Each number is 500 + 50 x the weight over its row's rms, rounded and kept within 0 to 999. Layers, rows and columns count from 0. Numbers have three digits each. The size before them is the row's rms in percent of the matrix's.

# layer 5 MLP up, 768x192, rms 0.197, rows 463-496, columns 96-191
102:466565460487393552478442497533498487643520401450454554409462426515562459618394432595480510430428487508500513482593456487555521518537543541497575396530476433563501550490495525473529554433479478519476520541578480553569458572537496458555469487524551479562513481430523635532548472538572501525
092:442457538441624519462545438517409532567480480509447411514575444501533473503464439496575468517568501537575531430497500472447550448453545510423462559567408441421469552416512581531510553527456453607499574587511499534515495503356456450444466471548524562465460531494580416523555479609453612468
096:456492469501502460551600516525551545471543551513475449413516402391510453445518512476495507424457479544602480471463497519461564516485563548432519505490414538470552455479529538486519494521435413586448489551570532487488487441456500377537551541501544554553503548524442573593500556513401431538
104:483592471460602521480530516546536514446528497499432458500483469492460519516499450515471417480523433605561566450498484546518422567539520514525578556551560553454557610545499481441471455430473533461504488364455469499546513447538474565443565511490598550487484494504581508535473520495515449502
097:536426508492534466541514451579434411546564464487453560562479496430546478498502545543519484462504549522472386539448538504478449538555548430439460482506467503467572602427437456529510468517515498462442544579483614526421447487572478532483474532523480438536557522564634427562511483524514511519
099:557488511440542491485529572525554533555462528488637563424440524533568490442466425514451582456503549438462539477467511483532463508544532492597424532461444514488456475460506592486452545499468539496504416492578540445517504423568489494469511567469480533455478520419461509594483397464408537547
095:529532435533469534468428527478516470556553590504536591474485562485505499547539503406504624558500461534493455472509466558592481528475483542420518475497524500425462537410464526545507608611450497528485434512487511414417450554518585448559479507505433434556587444510521572412493470510568556489
099:472441545411548441574529500487598542457538509515506469411478429488602576503563507547507422491494597537441553603529443423496502530517539559438495490450444470549535512470551410448456473512483473450512551564555485528466546555510573486527543552573572517529418386512477560398446511470513494466
106:489568447567574503519563508489612539455579565554464487475439560574406531563513423471439456450428576509496491476484482550544585514442459468466484544485555472507389509408436578523538516452491467536463561444514503453496515574472472572444531489537519468453469474416532447457602485463510440558
101:493542492472508570546479494462510425496518488559398482546409553492508496441414440491460456567460540543451636382507580518541445534563407510512547547533512490604508472512496539564574502429480525456483443392518504550591588445549547559490480430519584510369479516581574569455559495412586557443
102:564515454573401395536512538589392556560509463507511528559399631539521477398513536616413448463465489476457484571501437541466509430543437467547497399592470530464571443560526566559534503588493484490556484542480449414508531485449548520536545437601484515460547643501526492553512510452458484462
098:459443423446514528549524494432409537532557433538511492521442498448628535425514529522613460495461564500494493443527426580583585455542517532422449398523474451522526518538442526560549375569463638588557512594449447442570526532566494529460568472474527407437430494589489552494480425503514553552
109:512361444429503467540485478453421486519507535445533525534536548507560500473517544543558553415526535486563581489478405515480384447515558516519590467535490436595569568430494486591485572506521500506471556475479484469603495581530461440534511446542618530477502574593443547557478528528518502518
088:440577489410517538579456555586486505504498474511548564543466476478467480573399501431475493518480506442505391516487551537524476538525562524507590543452440413437442440517523539428523430527536485458566563501480508547442463407415487390557479613512495422463574420541535504555475522486390522612
106:448558458536454453440547477470449606605457525522517597501410514495480443465474409549512541601485438502487503506518532527463531475547509456513524462494556452543432453450458431532477503487467586560495495472462537525420497534576501453500433489427505517489436487593424508485574451540543447550
101:429463482478548453552472530454463635475559452510535555589543514484519515513469507577492613545443510520471538567463556466505515452492510463507450646432463376515528490503390523514403543470505466519546519496523546410520502487464492547434487486528435441540465451463508488491438504550527531512
102:498476547468477466508500531498421472519527397476497571505544511502416496478493596538558459566529563541405501446447475566520517621521639495482546488553515507471550568458442478483519478471523486412553501520551530604456500524451494434477547560415561542519517519500468481484475473500480578478
101:538564502507484521499481531616444492419557532448477463545528548412391457499552480472470393458455481495503380576450502407489454563537435420457538441546615473534553536454512610532423466481418557498456505479433500531533483576458486548542530400455504555504484420510553525418491524548410546416
105:521532478467544525500442570566500498532485589435600550555491464511540543587499508478525521552463560550538554482485484509486545522514602438495496459558546447431575599458477515553476598561561488404482433612486415553532514494447485458479549447579509504548455496472561546498450543470472492427
094:521494528466518504436470504439481504510479487505634539568460512544519503491547530484504519614467517467456480398484537504592502497481551537485531585531548518446501439507375536510544504425469539575530468507480530501449527531435520561483512418620508522519491524585498432492530445519464548497
098:389525553498519540521487428514553534429546541549535567474433572591511553494520484464502474485427594549514514489606418389485526502493581487440455467514568456508540552589455513430442538458536413590422575536494577467533426496456396499509544521586500482435492536446502517458506372438546496502
101:534538566562481552508486508454490546538489534543522480441520505589534487502555542488494479484511503553593501474416470510492511450483613407566553508468532461481507550550470546564392510548513565651442540528511564602553583520507472429551496405391537516422506454424456582519463504446526510566
113:528518535549526472534549499511481470501445505455553526531461517554523431369508522544529526431523565622557475441509467440542566432570495450501552582512471496529455511536427433461484542572450454466494581465470426616554560496571657478553498465477510524521474604442503496421497479522423533514
099:510492527478489508480556516434513526485504493477512344460536476516457456539515449504410407380477502419504498425493425617568467533539488535470480564513514485469475447457494600489573526516478450464431509424492526518452560513427473492483462463550459566486506464555535485469522507568551540469
098:480416468535572492468548433567463416513588462432532516471440529466499588479501549496521558543415500491514448487486470451540511564512500504554464447561574546515510568485358478596432497442485437482494514569484460506520465507388469439430555429533531464574524537509534440504529531384510501551
105:484578471511529553460407472502439512503620538572521470549492480539523465642408445465399545511554520506503508528578383549445472583538467490511498524451557512435493494436484495485537412496558396559521548496390538486439525447510496459525510449495554560517500543589572433510464436541598416397
101:444488590448495553495518468559436601563493572474517410491591486475507510474515552420507496384461547559488446536432515515516565481523549491525505498523435579523570395517448571544518437508438569551566524469481433499442490438506521529491510453527478526520412562524434492544473428560454544540
086:414489560614578521566565411577489584476547472517508539605501483506474561484527572598492508503559490523524485470532525455421557430470472479552567540543563487529400450467538487446495514437542539510498547445497525576478536488409477489488413436538495445466500452526546465553510531494480476555
105:434520472522506541475572476506548482501408502494429504497461488453433461531384545603500591510455555435526511593512503499585512547387574496527486508497443477507591453469510407517501459506496538557467466521493448602458511564516456516463538488544457576487492472575477477522480379487431488490
099:542485433536496542477559555512448507484463384437547530484618566479375402552537434509547468488485533553372468511511510454432484514430559521487577467517496539496456446448525592480529482443411535518503432541534504515501438618536453573534477488586482531435483493492471611470472536564446573399
092:478476462504615532532506530546613520459482487486510518490476486511520467445508396426533420504523446577512504545433568432420425525508553503595542512485507502564588633508548542521442530522528458518510563513466578417520435466501509518493558449395544438619439491465527567517448434488526495481
099:418454487480412512529407431404525480478513494563487526564392587481546550458529500528485469496540524450459612452501477600532518477563541581452521556454487535492426501469545532534545538456474497491528514469419629534568578544417440489495505508464517459561515472557500444565545491501514601508
099:505500380562447486434540472484493530478537425464394482483405533499538506518534459495481535519592557491521505513584513463530550503535513582540550523501470621541506448488488503561497464439495602594449570560448561526434517617489486599500455471597519509554610487559496537477552587453440424475
110:447432424482472383573537472528573359528449466447499533471466539623506457580415532470530505540483564466557519533575490482483547488542399446505558401478543492515592521552453490510499514491504508464501528448537438435491493502459467614478438490463438510529445550533560539486489446504533513527
# layer 5 MLP down (transposed), 768x192, rms 0.0473, rows 463-496, columns 96-191
099:487432484534555505527456436428561507479587528540518557582560577555432555494583542490496522518435490449492536437412505539484532416524423510408601461480491499510504550499489516386439500465479554575488434454457514448465540459413523461535523475458510487511601496546572450514465517436494504335
096:587408528488488432462476541482564496558519500420462476457542476547530593472487537555584453482455551515547594513445540518455512509521553450581507450531479578513519410448534504454450503516589499489519565470593515491501531552583536472531398457574492417488451490489475423505505483521451569570
101:374505494504559542438441568436502525530446486597553464510462475507477538507490366493422506466498490465429471509542603454538590428505499471570481523573474452451470586594475396483490501509452562490553444457443453586436620508488495510501478462555511492573474573475534435481485486541488479603
103:538538502562463525459506559546472462532498492464524501506551530478501503454539559537541434577498456497450500455421553476466596525568544497454502501437420463691517531482494490572448583484497514429474587507439503520444634409517488540418542607472491539522498484541468547418488518528519620494
096:488459406530555504452464576564493516488612544499521494490551498411463459493459535490471538508478594557574436443513526533518454514482482457579427509543521604534436559477447452594463417520531412576530425512473546583503573473581459488474459559445549475492377504505486425586524416520475465539
093:471506420567494485510386462484501461515547564497484523549426490557484576563518473428484516459453500531422409448530503549473496518512475652535490498403410590457494499439489483612544515518464560468505568524447504492364590430517521490477520477527526439555450486514457492544467465504467554516
099:438541534516460523422552479430450564433459439472516562471454483498441486502455502480403515522524523478548513456493518434461543571465432521467494583474464538445511416499497452569441343460494432518492520500464521562514557520461480496476464600478578468370543491430533437619476539411508493412
101:403518485487518455365466479508484553428567574535556491374496505439486494414458397547661497532464532388583519416522479510581398528477519532463494486494455580552528412468531494577579467439482521532553490442523515500505556405538487511513449486535478515474497429454513464529552492480449581441
097:472560467498551594396517518546488471494546506413567417429516525555504451457492517440544499523554517521528391526464524579516446565493522507546492457545527478530483568511538476556482548538498441453485468496436447543507481505531439489484537463505673543506516451486422502438455594429527526469
100:569480605635461488556450467513488504471435489491593427441521506393487519518570571498524544475501506470426534556473466461515504527508550556558457398458464463441447480496491404422505542512502488532625524558385477438499464519481400419590491506513458490537483454492487497572494645555494429585
103:495467505483514510489460448430507482533588442565485495369542603462520563509515573490562506495517468500529492495522481530518656541471508483477468536382434496529367517499412486411528527514469407561544571474507631593521532473546488537509458478459505454604534487534530532490503581426516406525
100:578494468530515505461559459582513448450473629521454573484542492550499449513456578506496617539427457355556551551518423374461532453504534461489431485476531535509510457487506482497476523479473497495605530406603493527442466489399499445463433619400482532566483562465492440500540529494449512538
109:464526520506473506517469536484508383487502569522415466463508515520483536504494529503490499567485487579442547535462603498603539570468488505515524593526467407506476423573453455551539532468502521453485511474465427559440515445408601475453411501375446549505492466452476493528508549553628486431
097:486604441442492503577488442446432496485454479445482562565510479529510494529470557432561533466503395524559623496419447486525532556513454459517602452533459515491509613506508526509521388426504481494528458429575460396544584571552461483474537579509480488475413558505462507401426517537444553477
105:457489561430470599442538437432527425519455486482568503572507440475491551462445494510465416358420533517595500479475459479527483521484560499529434502480502508494508558494486545503526521579607524492503442522505516525510532458472580534421546542477548440462451554511464586575544529536508478557
100:503430526507488413539482473521563492524553569504474398556466454471575512441512482554575412521527471493577468457472510429495489488570564503557559450455525543534414567466537593512488454505419574417488549499489461486500552407472413539516526561518601511530547483465453519562418465418501494625
104:541466537534429474426480471439568455535514519463441484498451372438481435523458519549498539487453500567488462522470517424539456459481566448553437596442534523525484509576460466510537523431426428525509424583489575533506402461541476444413449497537474483418567599546516500465430532514482492472
094:402480593560442519540537513517513582533503474526494589487462512534549537503462561508469573484483543485443512450491514484425510483497530640567467526435518537510506487502511469439559494452517478492585493489547562501422534570535570458515427488497474489478571537483462473543425551533555466551
102:405576565499555506427552531416436383555530485451589508458563588622644479473564477521546472524541516521543500466446509505496446469339498464543436590516473454537378589484470429457479589508508456549590483473537499563487460484487498510482478523485514453614381481399507532480458502528504590587
100:599411438460411444598440446491443505471543451574456491450550506532527494545532553487555519407426429598566505589512400473470485522547477521510489439535421499566458576493546502472533485573583518440528533568474528504559459563472497525502510571426566504499544516503470625483548519542464545476
107:468480383457465485580465580481503563451487590537515407517463441432542526521597500538537519537489522584497518493522503488478438559642448505534539533572554518471523534460480545560609449481480557540519553507484560515484639493432484348471496488524513516508421512567478453468524515541447486478
101:501504552509499434650476570445434550494489476562469486554504455388399425522580476449550515457554526455602401538387515536493465494489498554447508515516584562471452527514532455420570564507451474435498586472553544499479408561542479473517423430409484574563565551610478457512481511500540544513
096:452572527475549537611467505490455514525503471506517492593489573463447479536478529353524479612462436524478348489416602582481432460477494590521520548506457482513525527453432469505517570475483496435527494530515516526366514553455523498479500478573532497537472474566462466555480493509492471459
100:521523534513612488410503461503386502515500488500488587477550474444503484620435503540474465499449482521489425452534515514480529573429522502505541539531474530485544520492508553473506523530552467456436529573413508509535543513507590463545492567514481506539465524567524535438454532541406482590
099:484502523491495502515575515455519500469481570526462534538526529444513527604576488425387502373500444449510517554410505464481372551505473510551470595513457462531470499569483547456481438467386466482439519522496556559417496531445521569458506521413558534488453548424480457511618527555475483545
095:583404498510492539452505511481593508467454537541622450463503447537464576437576421504521480473519450589584493518510465413456405465556469508455405474538572401433498558611536484477502484574478465600553479555467536470403473597504511582453536492459477468526589573520430533552476530486513456463
100:507488484522514494500497463460553453504460449579472510442466504584470539511447492594402511493632503419514563461531519471464443591542507479440455456477553520458467463507515543469487515511477347525499503550514524463558508503525395476517504514487517561523488461456621420374483480470486417425
098:513442488504485457480511504490544546495530533542568472532501509496514510578469440467482482576475507501561552546573466501477501541510540429545483547398559490537687521507489579527532643522476454446446437582542571455494392534526591485502419465516435556495521503443488508544528499492449533488
103:579462576484514491513546475449409488502418534522537495441488418397509443512485461551502455486541527353515507508483537433400523564533481537551426510490525424544543407526559584521500492578526455515508371379415483472517475605437524442472504418426443520482537565413470427480543527511440512601
097:470526489526427458510467499455463543617529490577478519466480470505588479497492550481512503499510484534516456393491406483452545439493432584518447575489519558529454483502481472550517472509508498589501525442448543468419433556438535394532532521450538489516470567594451516489462532541482422453
095:451492456490570557517517476480421514460426442480492626475438517575580494461398511580499519537574487489506422486505435490508560570484506516443458476538449496465552488491531385498508369437476518457425523461518423585457582513553563487520563594512528504578410514572528425502468503474471499496
088:565454501468476410514481506497449564520468501497589530459567522474519404640471456459529506513656496502454438530415540446473552520475500438537444572447504508467489476573442560459504485495561526418472475575552517543503464434537452569491530446479524575415455434486482538484505557554499441533
104:472474597556521557641408553587504449432437510515576483469587482455501456500498546531470495485400468531464472405428458562461499462592469545418472591517468517471529458459490541507567560483435399424566376537522458452559468452537499526546446459426429521505481522434522452451443520609578561542
106:511472453476467501489530481450524448512566493509479476590545541512489412463595556565435451508530475566474535615524474481448490483480498507501387592466625512521504524479577523472567580439515484490502484581473515533449539449534578403481490500532554455420476472519443549545496497573575568470